Each number is 128 + 24 x the weight over its row's rms, rounded and kept within 0 to 255. Layers, rows and columns count from 0. The size above them is the row's rms in percent of the matrix's.

# layer 2 MLP up, 512x128, rms 0.182, rows 398-424, columns 0-127
size [ 95 108  94  93  96  94 104 102 110 108  88  99 101  86 100  94  91 105 100  96 102 106 110  95 104  99 105]
[[129 123 126 114 126  99 108 126 142 141 129 130 167  89 105 118 113 118 107 133 120 166 109 182 107  91 151 152 160 178 110 110 163 140 141 144 154  97 128 123 133 125 184 141 129  91  90 143 125 154 174 136  87 137 150 168  88  92  94 101 117 140 133 127 124 113 102 116 142  97 163 119 127  90 132 183 160 159 122 146 178 114 149 110  91 144 127 182 129 137 133 140 115 107 135 109 119 129 110 117 121 118  81 115 166 125 108 147 104 130 109 115 161 157 115 112 115 146 166 134 106 135 116 103 149 114 167 126]
 [109 136 101  88 120 141 100 144 139 101 124 176 161 114 143 121 169 161 139 144 138 149 146 128 104 174 147  92 115 120  71 108 154 146 110 138 123  98 114 114 103 166 118 157 112 143 145 146 109 145 135 167 140 123 121 171 161 143 111 119 106  97 143 152 157 114  83 158 116 156 118 122 105 123 112 136 121 164  95 157 134 110 177 105  99 115  92 135 133 121  88 106 118 105 134 142 126 131 116 157  99 156 149  59 134 163 164 146 153 117 101 129  92 131 121 120 110 138 114 181 151 147 112 156 143 151 130 108]
 [115  62 135 160 141  98 140 112 126 162 141  75 159 176 167 101 107 146 155 175 128 129 132 112  93  86 138 161 112 114 165  94 112 126 131 150 137 151 177 134 103 137 143  77 165 109 114 115 116 143 104 153 118 131  93 114 174 127 118 101 128 116 128 105 117 127 107 177  97 147 145 139  91 124 126 103 128  74 142 163 146 151 125 158 140 137 126 134 136 163 115 115 127 108 144 134 119 156 163 152 123 160 138 145 134 132 143 124 124 157 139 103 124 107 111 153 126 170 104 103 171 114 161 130 125 145 102 125]
 [119 173 135 164 110 157 120 120  95 121 143 166 101 100 136 117 120 132 115 150 179 145 106  98 135 112 143 114 124 121 132 147 122  97 124 101 138 136 134 156  84 154 138 123  94 136 110 101 114 155 103  92 110 136 169 100 197 118 175 107 183 108 143 131 142 103 126 154 124 169 135  80 154 153 119 118 161 126 135 144 132 104 106 127 168 107 115 122 113 133 109 145 159 174 136 133 140 116 103 125 162 103 116 121 140 134 120 129 119 149 137  88 105 178 176 117 149 131  83 106 139 134 150 133 117 159  77 124]
 [160  99 158 157 115 128 127 145 164 157 113 122 113 118  82  82 111 131 131 119 127 108 121 146 122 118 119 132 105 152 120 120 117 129 127 144 105 107 137 133 155 191 145 112 119 149  97 157 103 156  98 117 133 122 110  89 141 121  56 119  83 110 132 111  81 153  91 128  91  91 104 145 144  79  78 140 130 173 128 110 121 107 142  95 137 118 100 134 143 165 128 123  97 111 161 150 131 161 110 123 124 116 157 139  94 157  87 132 122 105 120 140 113 159 143 133 102 132 133 125 155 142 164 122 102 160 158 171]
 [169 140 136 138 137 143 106 110 160 130  97 150  87 150 117 142 121 127 132 124 113 158 162 154 143 128 149 155 167 137 129 181 111 142 130 144 174 127 137 121  85 132 128 112 121  96 143 124 163 136  96  91 195 125 137 128 128 174 143 167  93 144 115 119 172 126 120 156 121 116 102 132  98 110 141 117 154 127 159 108 164 134 130 129  96  87 121 136 137 130  99 117 145  87 154 108 136 145 118 146 133 122 101 132 148 141 143 129 119 124 115  96 104 116 111 102  79  90  79 119 140  78 181  93 101  91 155 137]
 [172 153 100 104  75 138  89  95 130 121 117 125 122 110 121 108 164 160 117  92 114 129 141 143  59 101  80 182 116 110 158 137 128 140 169 133 120 139 158 113 143 118 116  99 129 121 114 148 113 150 123 124 129 112 167 138 103 154 136  99 138 138 109  88 146 117 146 166 153 167 156 133 141 103 113 161 142 134 108  86 116 130 100 166 107 129 102 102 106 129 172 123 142 109 111 116 158 125 148 146 155 152 147 149 157 155 134 118 131  74 148 119 132  84 121 135 109 143 146 173 107 120 154 143  98 100 119 115]
 [146 112 138 178 171 145 123 121 126 153 110 109 154 144 145 153 100 135 118 105 110 143  76 156 137 105 178 139 113 132 117 117 165 124 104 111 125 147 128 103 117 121 127 151  87 104  99 128 108 130 105 122 127 141 133 104 130  89 148 166  76  87 106 126 155 177 114  70 108  98 109 124 190 134 128 135 157 140 120 132 168 138 134 137 114 144 148 119 108  99 151 102 141 127 178 149 115 122 140 131 118 111  99  99 127 155 108  88 138 134  98 149 114 132 133 125 127 151 121 126 154 100 139 110  62 119 185 131]
 [129 121  61  97 132 138 115 123 127  84 132  95 110 151 136 110 137 146 129 110  97 137 130 161 165 124 117 161 144 153 114 134 148 124 134 108 124 167 139 165  91 136 110 103 132 129 139 130 161 130 130 112  96 101  97 113  95 136 134 100 171 112 124  84 111 106 115 150 157 125 168 128 177 138 114 194 159 146 141 127 178 144 100 129 142  99 137  94 137 155 159 166 112 146 120 163 148 135 117 132 125 118 147 134 179 117 143 103  77 158 152  99 130 134 162 118 103 103 129 124 129  84 139 148 141 119  96 159]
 [137 186  79 120 149 139 105 150 117 142 133 145 129 109 125 112 160 105 213 104 160 156  98 122 148 138 144 108 143 122 150 119 150 121 134 133 149 158 124 141 137 164 128 117 101 151 143 162 144  76 102 110 108 112 130 106 107  80 125 132 126 158 126 124 104  95 116 141 157 154 119  98 137 104 129 120 167 151 137 125 117 148  60 115 119  90 118 145 129 137 101 147 122 113 143 163  86 108 136 118 106 121  93 121 138 168 111 112 121  99 138 102 165 118 165 104  96 104 119  91 152  97 153 101 145 136 155 125]
 [104 132 145 144  68 133 138 110 119 132 180 158  96 138 149 152 126 150 139  97 119 147 144 120 117 139 161 145 128 126 196 102 134 137 130 128  84 125 142 139  87 130 167 169 129 129 117 113 141 135 127 136 141 103 138 158 136 130 114 167 101 131 198 173 110 153 127 145 164 117 106 162 147 131 140 116 108 117 148 135 112 144 122 116 114 120 115 109  72 146  85 151 101 186 115 135 143 150 110 119 137  66 133  92 108 122  98 165 148 129 111 131 119 123 158 127 169 142 144 134 152 158 110 109 132 124 133 171]
 [178 129 131  91 108 145 149 119 145 144 137  80 119 125 137 152 108 157 195 102 120 118 138 138 153 139 162 152 139 134 138 133  93 122 164 115 156 135  95 139 162  80 158 122 170 145 128 155 107 138 120 103 101 129 146 104 171 152 148 118 143 144  97 142 114  96 111 120 136 122 112  93 123 160 152  97 125 111 139  97 138 111 105 136 155 103 110 121 156 132 151 163 163 133 139  98 135 127 104 152 170 101 146 127  97 106 178 103 145 106  85 134 127  91  99 169 118 124 153 134 134 129 117 142  83 150 107 172]
 [129 116 179 128 122 168 108 114 135 137 141 119 159  76 110 117 173 125 101 182 126 138 117 100 150 104 152 160 108 109 128 131  91 155 128 109 111 121 122 135 147 105 137 100 123 124 105 111 146 105  92 115  93 139 131 109 154  81 104 139  89 173 139  96  88 106 130 118 118 104  93 134 134 104 143 132 139 126 135 141 139 161 125  96  59 137 124 137 154 102 117 145 108 173  98 106 147 135 181 160 111  80 125 152 145 123 139 144  87 144 117  93  92 151 159 117 149 128 122 126 139 149 140  96 149  98 105 127]
 [133 103 103 146  80 160 118  91 143  93 123 179 122 133 129 140 131 126 129  83 113  98 119 109 159 104 154 154 111 101 130  98 136 117 152 151 134 127 172 167  99  95 130 159  98 105 131 132 134 159 119 145 150 115 148  81 164 103 116 132  98 163 118 135 160 101 154 171 166 144 162 173  83 139 115 141 123 104 146 158 104 131 135 113 151 115  73 132 167 118 147 130 163 122 127 162 156 135 128 152 129 113 153 103  85 122  77 129 130 121 154  94 117 127 138 118 118 168 122 108 116 161 141 111 127 123 105 120]
 [115 130 169 104 141  68 123 128 124 113 135 124 147  99 101  91 174 163 123 127 134 129  70 117 125 148 144  80  95 115 145 135 122 136  94 118 139 119 115 100 112 103 161 145 141 137 115 114  96 157 133 135 129 122  60 132 156 125 156 137  93 148 125 142  66 118 166  83  74 105 138  96 114 141 148 153 125 144 145 119 154 124 119 104 146 162 136 162 166 112 125 153 123 120 143 136 101 163 133 138 104 123 123 140 113 107 112 112 160 155  93 158  82 147 118 141 107 122 147 156 163 124 103 128 147 139 107 160]
 [125 159 132  79 129 157 139 123 125 136 118 127  93 184 174 128  94 103 127 157 157 139 124  83 105 120 118 120 148 117 161 126 100 139 138 107 133 141 112 137 134 159  91 136 157 116 177 157 160 102 107 143 133 117  60 132 137 137 135 178  97 130 151 106 152 116 183 124 141 158 149 111 139 149 169 127 153 160 114 144 135 100 113 111  93 101 147 134 165 155 143 161 134  81 107 137 120 136  79 133 108 102 114 147 123 124 144  84 141 117  99 130 127 169 115 104 124 125 158 103 137 145 116 123 157  95 122 146]
 [133 132 131 148 121 132 105 115  90  74 149 105 146 148  96 123 115 133 171  69 118 134 166 107 116 102 133 136 123 147 111 126 116 142 122 111 108 168 139 130 160 106  87 133 135 137 155 150 117 148 119 127 117 118 150 135 136 135 160 160 158 117 164 150 116 151 158 153 183 151 140 173 143 104 125 101 153 136 162 125 150 114 144 159 123  75 131 154 125 120 119 156 107 130 150 129 136 188 104  93 189 132 109 125  88 106 133 116 141 180  77 136 145 131  97  96  94 152 141 124 129 103 157 151 122 117 114 130]
 [140 141 135 162 138 166 107 147 133  89 184 155  95  91  94 112 113 112 112 183 118 137 117 154 139  84 139 122 107 142 125 115 116 116 110 130 153 157 111 127 104  95 138 143 106  87 113 164 136  85  86  96 165 139  83 141 130  84 140 108  95 130 128 116 159 103 140 121 121 107 123 166 146 116 135 124 114 146 108 152 149 122 131 132 121 146 128  97  79 154 137 114 136 111 126 176 162 124 115 158 105 121 125 156 131 131  64 114 107 121 101 101 149  78 124 141 107 118 116 128 167  85 138 101 103 147 117 138]
 [113  80 123 108 105 111 128 115 130 101 191 166 172 114 150 132 175 128 121 133  79 136 161 132 144 134 124 150 108 143 136 122  70 110 127 143 108 117 127 103 139 122 137  98  96 110 138 180 133 123 151 141 113 110 120 159 138 146 155 128 137 104 161 143 133 137 169 100  99 123 131 138 127 110 171 134 136 137 104 149 145 120 120  83  84 118 116 144 107 111 153  95 152 157  96 118 122 120 116 159 126 114 164 136 127 164 163 143 134 101 136  95 141 134 132 114 155  95 165  63 132 136 163  85  82 128 121 154]
 [161 145 127 152 127 146 138 107 145 151 110 135 150 127 126 129 130 161 138 139 157 132 125 154  95 125 167 164 124 120 149 137 141 141 168 150 127 174 100 115 108 130 165 136 127 153 107 107 122 127 150 129 108 110 124 116 114 144 179  97 167 108  98 130 145  71 162 126 117 121 149 154 145 132 141 118 152 153 124  88 131 166 120  94 108 107  89 142 135 124 124 187 149 120 139 140 138 129 125 112 224 145 115  91 133 115 136 129 176 123 136  89 126 126 154 105  90 138  75  97  85  88 139 112 129 131 131 134]
 [ 89  86  86 153 128 126  98 159 119 123 123 111 165 114 128 135 159 139 106 156 132 170 148 113  88 116 142 100 114 154 141 116  98  92 146 169 138 154 110 123 108 143 129 107 134 160 147 143 117 146 135 132 117 106 126 151 107 111 129 116 124 130 155 142  99 101 120 127  77 162 100 126 154 123 102  91 134 156  76  96 134 151 128 117 168 115  97 141 125 113 122 125 170 135  82 101  99 164 101 137 101 156 113 117 157 115 132  85 173 101 145 157 113  99 139 131 121 107 126 108 101 168 134  73 126 134 142  80]
 [141 117 180 122  93 106 111 142  88 152 180 167 145 153 104 119 154 134 112 109 137 163 100 142  88 150 112 115 145  86 144 100 117 116 129 111 122  83 134 107 112 146 110 133  65 140 107 113 101 147 125 123 117 134 131 133  80 135 126 135 149 151  96 136 136 141 107 123 144 129 128 176 159 136 112 155 121 147 145 179 150 156 113  92 125 159 102 187 101 127 142 190 130 139 144 117 121 156 110 114 137 142 135 131 122 166 166 145 157 137 100 140 145 107 153 134 136  87 122 120  92 106 140 105 129 144  83 129]
 [122 185 164 128 135 114 132 119 159 115 142 153 150 152 138 158 111 117 158 160 111 110 114  92 172  94 125 160 128 142 150 115 158 130 142 120 112 115  92 139  81 158 167 117 147 112 125 122 120 129 123 114  87 143 122 105 124 118 138 106 115 135 141 106 147 130 138 123 151 101 145 157 114  99 166 118 132 121 137 147 176 111 148 169 126 143 167 158 153 120 131 128 116 126  62 126 123 165 103 117 137  95 166 130 119 151 162 176 159 152 134 142 124 134 101  96 142 131 141  86 147  87  59 134 104 116  98  94]
 [131 145 135 143 141 117  96 149  95 109  92 145 131  98 134 136 119 101 105 128 174 121 136 155 125 174 111 116 116 107 154 173 112 130 145 107 139 136 124 142 149 173 147 125 139  97 172  96 146 119  86 116  95  72 139  94 133 136  98 170  89 134 121 117 104 153 117 135 120 174 100  94 133 143 156 125 121 139 134 139 135 136 116 110 144 130 101 130 152 162  92 128 128  89 116 185 161 125 160 116 119 143  78 103 146 113 118 123 152 137 143 107 117  74 174 148 131 111  89 144 139 170 132  95 137 146 156 103]
 [138 146 143 155 127  71 144 147 104 110 129  85  88 116 108 157 116 112 116  98 121 175 127 138 129 128 160  78 131 104 123 114 109  97 126 137 145 119 149 141 121 129 108 115 130 106 112 177 168 129 119 179  92 119 145 103 146 127 156 123  87  86 106 140 138 117 137 170 161 120 103 140 142 147 125  89 108 105 146 166 132 103  81 121 169 147 145 128 112 162 151 144 101 121 148 145 125 162 181 163  55 132 139 118 118 141 138 120 170  94 115 123 125 141 129 151 116 118 126 104 133 141 145  97 140 141 164 138]
 [148 118 168 134  92 132 124 108 120 121 140 135 137 156 119 104 129  88 146 104 137 121 150 134 144  96 182 126 139 140 154 126  77 130 119 135 121 142 152 157 140 133 129 131 129 115  91 159 139 112 137 143  84 153 123 126 110 129 126 182 129 153 128  89 127 111 144 135  78 127 118 162  81 147 156 123 139 170 136 116  92 129 148 100 132 138 113 131  75 135 140 136 112 122  98 137 173  95 115 120 130 172 125 175 166 128  87 143 139 155 120 109 176 155 186 129 133 138 174  97 183 156 132 127 153 147 106 121]
 [132 113 107  96 151 124 144 123  79 166 133  75 164 111 122 123 159 142 109  93 178  90 132 148 147 171  88 153 132 179 130 117 121 131 109 125 138 113 127 129 153 171 126 167  77 130  92 150 138 123 173 104 149 123 104 175 116 127 125 123  92 121 120  97 136 155 121 138 118 159 151 194 132 129 124 113  78 122  85 112 176 154 119 101 124 156 135 124 130 132 126 118 113  98 131 103 120 144 174 118 101 146 123 146 118 138 131 140 166 128 140 126 137 107 127  92 131 115 104 109 124 118  97 137 109 157 113  94]]
# layer 2 MLP down (transposed), 512x128, rms 0.174, rows 398-424, columns 0-127
size [ 95  93  87 100 102  95  91 101 103 111  88 106  98  87 100  93  93 114  95 109 119 105 104  91 107 100  97]
[[157 145  81 149 155 137 113 106 103 122 136 111  75 119 134 120 135 111 127 133 125  98 164 149 164 158 130  77  86 118 172 153 119  89 107  84 141 138  75 108 111  88 108 104 111 141 156 114 186  93 133 120 145 132 120 141 118 133 132 120 160 110 156 128 112  77 104 127 119  75 127 150 107 112 146 145 148 134  82 120 153 106 122 140 147 117 165 147 118  95 169 155 119 121 139 129 130  95 110 105 129 120 102 118 130 118 118 146 128  77  92 147 121 146 137 138 143 135 116  88 123 138 161 146  92 128 165 110]
 [131 141 141 110 109 121  92 134 152 112 156 125 126  97 145 159  97 149 138 141  96 107 109 183  92 131 144 102 131 151 115 155 117 141 155 117 142 154 111 111 117 130 133 108 126 139 131 144 126 162  95 122 140 115 142 135  95 123  95 114 114 196 138 153 157 146 114 110 108 122 153 122 146  88  98 137 147  80 177  93 106 167 105 121 101  91 139 115  95 118 107 120 128 157 146 111 180 142 159 156 112 125 112 188 141 133 133 110  95 137 144 125 131 110 150 133 132 100 161 151 101  90 114 150 179 142 161  81]
 [136 142 178 128 120 150 164 157 151 143 170 112  97 158 129 137 124  93 138 125 131 149 125 193 143 138  68 109 139 138 113 128 131 124 120 151 135 124 129 150 143 136  79  96 106 179 137 153 138 135 126 183 127 109 134  94 134 148 133 123 123 182 110 182 137 122 118 112  73 157 127 134 114 129 116 149 124 108 139 110 149 107  96 122 119 155 150  92 132 111 115 133 124  80 160 160 100 175 148 100 140 122 136 125 155 101 131 167 130 113 155 162 125 117 167 146 134 147 145 148 135 125 141 133 165  75 106 130]
 [206 147 107 150 135 129 138 109 146 105 170 169 146 174 120 100  88 146 137 136 185 158 136 160 107 110 144 145 124 111 111 115 119 149 138 111  99 154 114 105 151 145 146 126 142 103 119 105 102  97 139 127 128 149 122 110 167 108 127 150 165 107 145 143 149 110 152 143 118  96 125 113 149 150 109 134 119 148 139 130 138 168 124 156 146 142 161 129  85 189 138 108 120 128 116 134 122 126 119 136 142 134 122  83 155 110 132 168 116 123 136  95 111 138 126 179 143 106 153 120  99 180 133  97 166 177 138  91]
 [142 142 150 159 135 156 126  75 134 125 114 106 144 119 148  96 109  99 126 105 151  77 173 144 164 105 147 142 134  88 167  85 118  86 139 127 134 134 161 118 156 151 134  85 104 134 127 132 136 105 116 129 109  87 141  85 121 111 146 105 142 148  93  98 115  95  91 114 106 175 137 139 154 113 116 134 134  96 105 132 136 167 126 104 126  96 113 141  92 106 158 154 142 117 155 147  64 121 101  94  91 156  98 103 144 140 119 175 126 146 116 126 145 134 109  98 118 105 115 116  85 114 111 122 114 136 103 111]
 [ 46 110 111 155 149 132 120 104 124 151 122  97 150 114 143  80 158 126 131 129 157 115 127  84 131 138 145 105  85 123 129 120 165 138 118 117 123 110 137 109 133 131 113 192 166 123 107 115 108 109 146 104 102 117 102 118 131 124 163 156 120  83 134  94  98 121 130  71 128 136 137 123 181 144 126 167  95 102 101  97  98 110 136 172 128 126 142 125 117 115 169 138 146 147 111 102 159 105 149 108  96  93 161 146 131 124 128 144 109 136 113 123 176 130 129 157 134 134 168 127 112 159 116 162 149 139 103  98]
 [139 120 137 119  81 132 152 172 133 126 156 154  99 116 166 146  83 167 167 104 136 128 170 163 119 144 106 113  82 149 103 124 159 120 155 155 132 163 124 120 109 168 107 129 165 134 132 146 156 114 109 154  90 140 137  92 166 131 155 132 124 103 116  98  85 107 124 144  94 169 141 105 112  89 116  98 133 134 111 179 116 130  87 109 121 133 104 144 144 100 131 117 135  97 155 163 146 128 153 104  94 145  90 146 104 126 167 142 146 129 135 109 129 137  93 104 158 134 171 154 129 111 157 118 130 102 122 147]
 [169  93  86 130 123 135 120 136 141 123 165 114 141 132 205 129 132 130 140 143 130  95 100  95 127 163 138  70 104 162 114 139 139 100 129 110  62 140  99 121 132 133 143 120 130 110 110 123 157 113 119 153 176 140 124 136 136 188 125 149 116 130 154  89 148 121 119 131 149  94 132 111 137 151 131  93  96 103  83 117 152 126 126  89 139 148 126 117 183 126 158  82 117 123 131  91 144 101  99 138 114 151  84 118 107 120 124 103 171 138 137 165 145 100 122 143 127 108  89 131 129 153 136 143 107 130 138 138]
 [105 106 166 153  93 127  97 106 169 110 125 139 134 163 156 152 118 181 111 120 124  89 155 118 148  97 159 137 140 129 146 139  97  75 134 148 105 119 126 141 114 131 116 158 171 146 138 107  85 144  98 119 133 132 121 131 175 166 142 130  99 133 107  98 105 113  91 140 156 124 123 115 136  99  80  79 113 114 132 107 155 134 164 150 166 126  94 114 130 121  95 139 127 160 145 121 142 132 163 145 107 156 146 137  96 117 118 125 139 120 148 169 164 123 105 192 159 129 142 136 136  86 128 137 173 147 148 134]
 [123 136 103 109 149 150 133  73 124 103 133 154 106 138 145 143 144 102 137 103 117 143 108 116 124 157 135  73 149  92 139 144 129 130 114 122 160 110 129 154  83 113  79 135 148 141 122 100 106 161 160 156 102 134 116 155  96  94 108 123 117 140 125 135 133 139 134 132  99 150 146 115 156 162 110 136 159 108 160 116 124 142 128 122 151 176 164 131 130 152 166 126 133 108 162 143 178 176  95 116 127 170 169 189 114  83 116 122 166 159 145  85 114 153  92 131 126 136 123 166 131 159 124  99 146 133 105 116]
 [108 110 159 154  99 121 145  86 143 124  99 121 143 121 132  95  93 114 116 162  94 127 174 110 146  96 131 130 102 121 115 144 137  98 135  88 163  87 132 136 112 142 135  94  83  90 109 121 140 111 186 125 148 112 112 108  95 170 112 145 137 153 148 132  89 164 197 111 126 118 145 159 113  97 198 141 161 152  86 124 142  87 133 112 136 145 153 161 147 121 146 101 156 107 144 115 104 124 133 160 149 112 129 145  93 132 117 148 135 133 165 120 121 109 148 124 108 114 126 113 104 155 140 156 129 117 134 136]
 [128 150  74 118  91 142 127 121 127 143 112 120 112 144  86 142 149 106 165 130  86 132 132 140 167 131 104 137 123 146 112  94 148 122 110 135 105  71 101 117 166 122 113  97 118 122 126 145 142  83 108 152 148 149 117 139 134  82 103 122 141 104 146 126 125 141 112 142 133 109 116 104 168 145 146 133  91 126 175 155 142 133 162 114 102 106 110 182 124 112 136  98 115  88 175 101 182  94  91 139 101 130 162 157 154 153 137 154 113 138 112 115 149 153 118 104 130 149 150 133  74 179 114 104 119 137 127 111]
 [146 139 120 127 145 174 120 136 139 145 111 161 179 150 137 125 130 120 132 143 131 141 119 113 129  89 134 146 129 123 171 117 159 127 171 149 147 101 105 115 124 169  65 181 159 136 134 148 143 106 128  98 136 107 133  93 109 122 116 128 140 151 125 122 115 111  85 164 156 126 165 133 108 110 144  98 137 114  89  69 124 123 119 159 157  96 107 127 147 139 139 152 165 145 145 130 128 164 136 171  87  98 124 116  92 150 155 189 128 135 109 144 154 148  87 142  94 100 130 117  94  93 135 150 138 105 136 108]
 [119 126 165 111 172 133 162 167 113 105  95 138 146 121 155 144 134 125 121 165 119 142 218 155 151 107 118 147 116 134 151 133 133 153 106 105 124 135 132 108 148 153 163  95 147 111  87  99 123 131 104 106 113 124 141  98  93 151 155 101 134 145 126 116 113 130 135 154 106 124  86 133 113 123 113 147 110 135 189 106 152  77  99 128 128 112 117 106 123 117 128 134 122 135 169 121 124 112 148 150 176 138 123 142 141  90 183 122 117 136 143 134 128 155 102 140 112 116 104 188 101  90  88 139 144  94 134 149]
 [142 104 135 130 123 136 143 154 103  96 113 136 108 111 134 122 106 136 140 115 196  93 143  93 103  93 156 179 122 132  88 160 133 132  89 158 109 166 119 124 115 122 163 120 170 117 111 117 114 129 137  91 113  95 112 127 112 139 187 117 145 140 125 142 136  98 148 171 152 151 161 144 132  91 146 124 162 158 147 146 149 129  92 116 137 103 103 112 127 132 140 125 121 136 109 175 121 131 116 180 138 148  93 132 170 138 134 134 150 148 169 132 139 129 110 106 135 125 160 155 138 134  67 116 136 170  93 168]
 [122 122 113 127 138 147 111 117 141 155 106 179 135  56 109 131 136 105 148  90 175 128 145 123 154 112 147 137 135 137 111 119 126 120 163 173 107 131 133 150 149 174 136 157  95 126 142 124 145 111 105 144 143  76 115 158 143 116 125 139 142 109 124 120 119 109  93 133 125 106 118 125 142 122 144 122 129  83 117  63 138 123 127 131 107 148 121 127 100 162 150 103  91 153  95 121 124 146  89 123 145  98 113 162 137 106 151 112 144  89 129 103  91  75 146 132 111  57 127 160 148 162 139 110 145 175 124 150]
 [123 108 138 141 138 145 150 120 158 144 131 158 114 136 102 134  90 160 124 108 163 141 119 161 114 151 154  93 134 132 135  89 142 110 114 114 115 116  99 111 149 108 132 131 135 140 109 155 147  95 113 111 187 119 142  62 137 123 177 136 162 130 132  99 110 149 171  98 111 134 100  44 110 164 115 141 129 168 115 137 112 148 167 109 140 120 124 136 143 113 119 159 167 110 125 131  98 141 131 115 160 138 129 126 105 128 149 140  92 109 147 142 133 136 164 146 140  76 143 102 156 150 166  91 119 132 178 152]
 [ 73 128 134 118 131  83 160 160 136 118 126 137 158 133 101 162 119 112 156 143 108 146 144 114 143 104 100 134 169 141 120 138 114  96 108 147  88 170 118 118 124 121 108 108 153 186 152 148 124 105 106 130 126 161 110 124 100 148 155 123 144 169 107 100 143  83 107 145 174 113 120 114 136 110  90 134 133 176 105 126 102 117  98  85 165 100 104 125 123 175 120 142  94 134 171 128  83 140 135 151 100 134 114 144 140 115 122 132 108  68 147 125 133 125 100 138  93 136 159 144 110 142 103  98 145 121 168 113]
 [157 144  91 141 140 125 141  99 162 124 153 123 114 104 124 127 150 142 104 137 149  90 139  79 118 114 125 117 123 116 113 118 136  92 120 129  99 163 117 136 155 125 129 186 110 154 115 182 104 142 137 135 117 127 146 100 114 144  79 132 129 108 109 112 164 136 101 103 114  85 102 144 103 106 151 108 128 134 186 162 103 113 137 117 134 119 121 126 168  92 162 151 140 119 129 177 104 102  94 138 144 134 143 131  65 119 146 117 128  99 118 118 124 132 146  95  93 118  96 149 196 105 125 136 117 151 162  80]
 [130 163 130 149 126 139 113 105 106 108 110 115 137 127 126  98 108 100  89 116 168 106 158 128 165 134  90 136 128 126  88 119 118 128 167  88 100 121 131 145 169 121 145 152 155 138 141 111  71 169 141 112 139 102 119 138 133 137 134 120 138 159 108 102 131 103 121  82 121 129 160  99 134 116 125 120 138  86  74 128 192 149 129 150 129 173  82 163  97  88 130 104 141 143 118 136 130 142  87 133 151 100 155 101  93 122 127 118  84  78 170 153 134 135 135 126 158 157 158 116 124 138 133 142 118 157 105 126]
 [115 122 124 138  69 119 115  73 133  80 174 117 117 111 132 139 157 126 161  89 106 112 121 108 104 139  72 161 126  80 111 129 100 143 143 142  97 124 137 149 112 122 142 140 143 174 134 146 161 123 105 119 136 132 106 178  96  99 152 142 150 137  91 147 128  93 133 157 150 109  91 123  87 127 119 132 123 124  90 117 108 131 116 105 130 152 119 128 130 170 131 120  96 165 112 111 161 118 175 196 112 167 128 126 119 119 138 126 115 155 138 137 115 126 133 108 129  87  80 127 109 135 150 102 148  98 153 131]
 [149 138 132 113 131 144 132  97 124  86 125 120  82 124 151 163 179 139 153 138 118  88  61 123 151 143  92 120 157 148 142 141 132  74 134 129 146 139 153 174 145  93 131 136 128 134 114  90 116 105 110 127 114 150  96 172 175 132 135 122  97 171 117  89 142 123 107 127 109  80 114 130  74 131 143  97 140 116 114 126 123 102 163  93 120 148 138 146 118 171 171 156 118 163  99 108 151 122 124 143 124 133  87 153 136 131 121 125 127 109  88 120 130  91 138 131 144 138 143 117 121 183 159 108 131 140 143 109]
 [137 148 146 133 151 125 147 114 128  89 137 153 146 115 171 129  99  62 143 156 130 119 153 105  94 157 122  73 125 101 158 109 100 109 127 176 123 162 104 135 131 118 162 100 115 146 108 161 176 145 133 108 156 127  81 133 121 111 153 149 152 148 140 141 150  92 112 116 144 121 144 133 166  89 100 125 105 142 132 122 115 131 105 158 135 148 131 115 122 143  80 111 141 162 161 117 143  85 136 153  94 139  65 103 121 164 134 110 110  96  91 168 128 116 138 159 109 117 108 109 134 116 142 139 166 101 120 133]
 [ 94 127 139 135  93 102 118 115 136 131 137 158 149 158  92  86  77 105 120 145 130 136 123  86 118 161 131 127 151 164 139 138 156 139 151 113 113 111 104 107 108 139 145  93 128 113 124  77  95 118 127 156 124 109 156 170 122 132 126  95 149 155 147 122 115 103 117 146 119 118 114 132 202 141  80 159 150 123 121 134 121 141 141  81 117 149 127 149 114 118 143 128 130 152 148 141 100 107 114 103 130 125 171 161 149 152 143 112 151 115 154 144 184 136  62 105 139 147 128  82 165 170 113 107 133 143 112 156]
 [145 131 149 128 168 153 135 111 109 128 120 180 104  91 115 139 109 137 145  94 128 137 127 138  95 115 162 117 109  95 105 100 134 155 141 145 132 123 104 156 121 137 124 140 183 143 120 150 139 114  94 161 163 147 117 156 155 178 139 134 153 138 136  83 150 120 111 120 126 111 120  96 148 142 126 173 100 113  96 111 145 135 130 127 115  82  79 141  84 111 143  94 185 155 156  83  71 145 105 104 121 131 110  93 135 123 121 110 124 124  87 165 111 105 159 144 128 105 131 171 159 139 134 138 144 139 149 153]
 [139  93 141 117 146 151 128 171 102 154 143 101 109  86 151 107 100 156 126 150 111 131 115 142 130 113 117 140 143 132 187 132 138 146 168 110 160 156 109 120 139  99 121 114 132  70 146 144 116 120 132 159 107  76 123 136 138 114 127 121 158 137 141 106 135  88 101  95 158 117 125 151 100  85 160 165  81 153 142 116 172 103 103 110  97  92 122 113 143 169 163 193 152 121 130 132 107 151 150 150  91 126 154 157 117 177 170 104 129 125 129 108 127 143 129 116 152 126 127 125 131 123 109 113 161 154 138 124]
 [123 117 160  96 121  92 175 153 140 109 109 118 146  88 119 126 110 111 103 127 145 118  97 117 130 187 136 166 150 123 153 111 103 136 141 153 129 121 125  89 130 149 119 142 118 134  99 145 162 128 137  89 135 148 148 146 114 134 130 119  92 101 149 153  97 168 114 187 100  73 114 171 134 112  80 127 103 106  86 140 141 130 152 128 129 150 128 128 171 142  81  88 112 131 139 153 104 145 101 127 111 151 124 107 118 148  91  84 113 157 146 156  78 169 116 126 123 155 141  97 125 123 146 106 123 121 124 160]]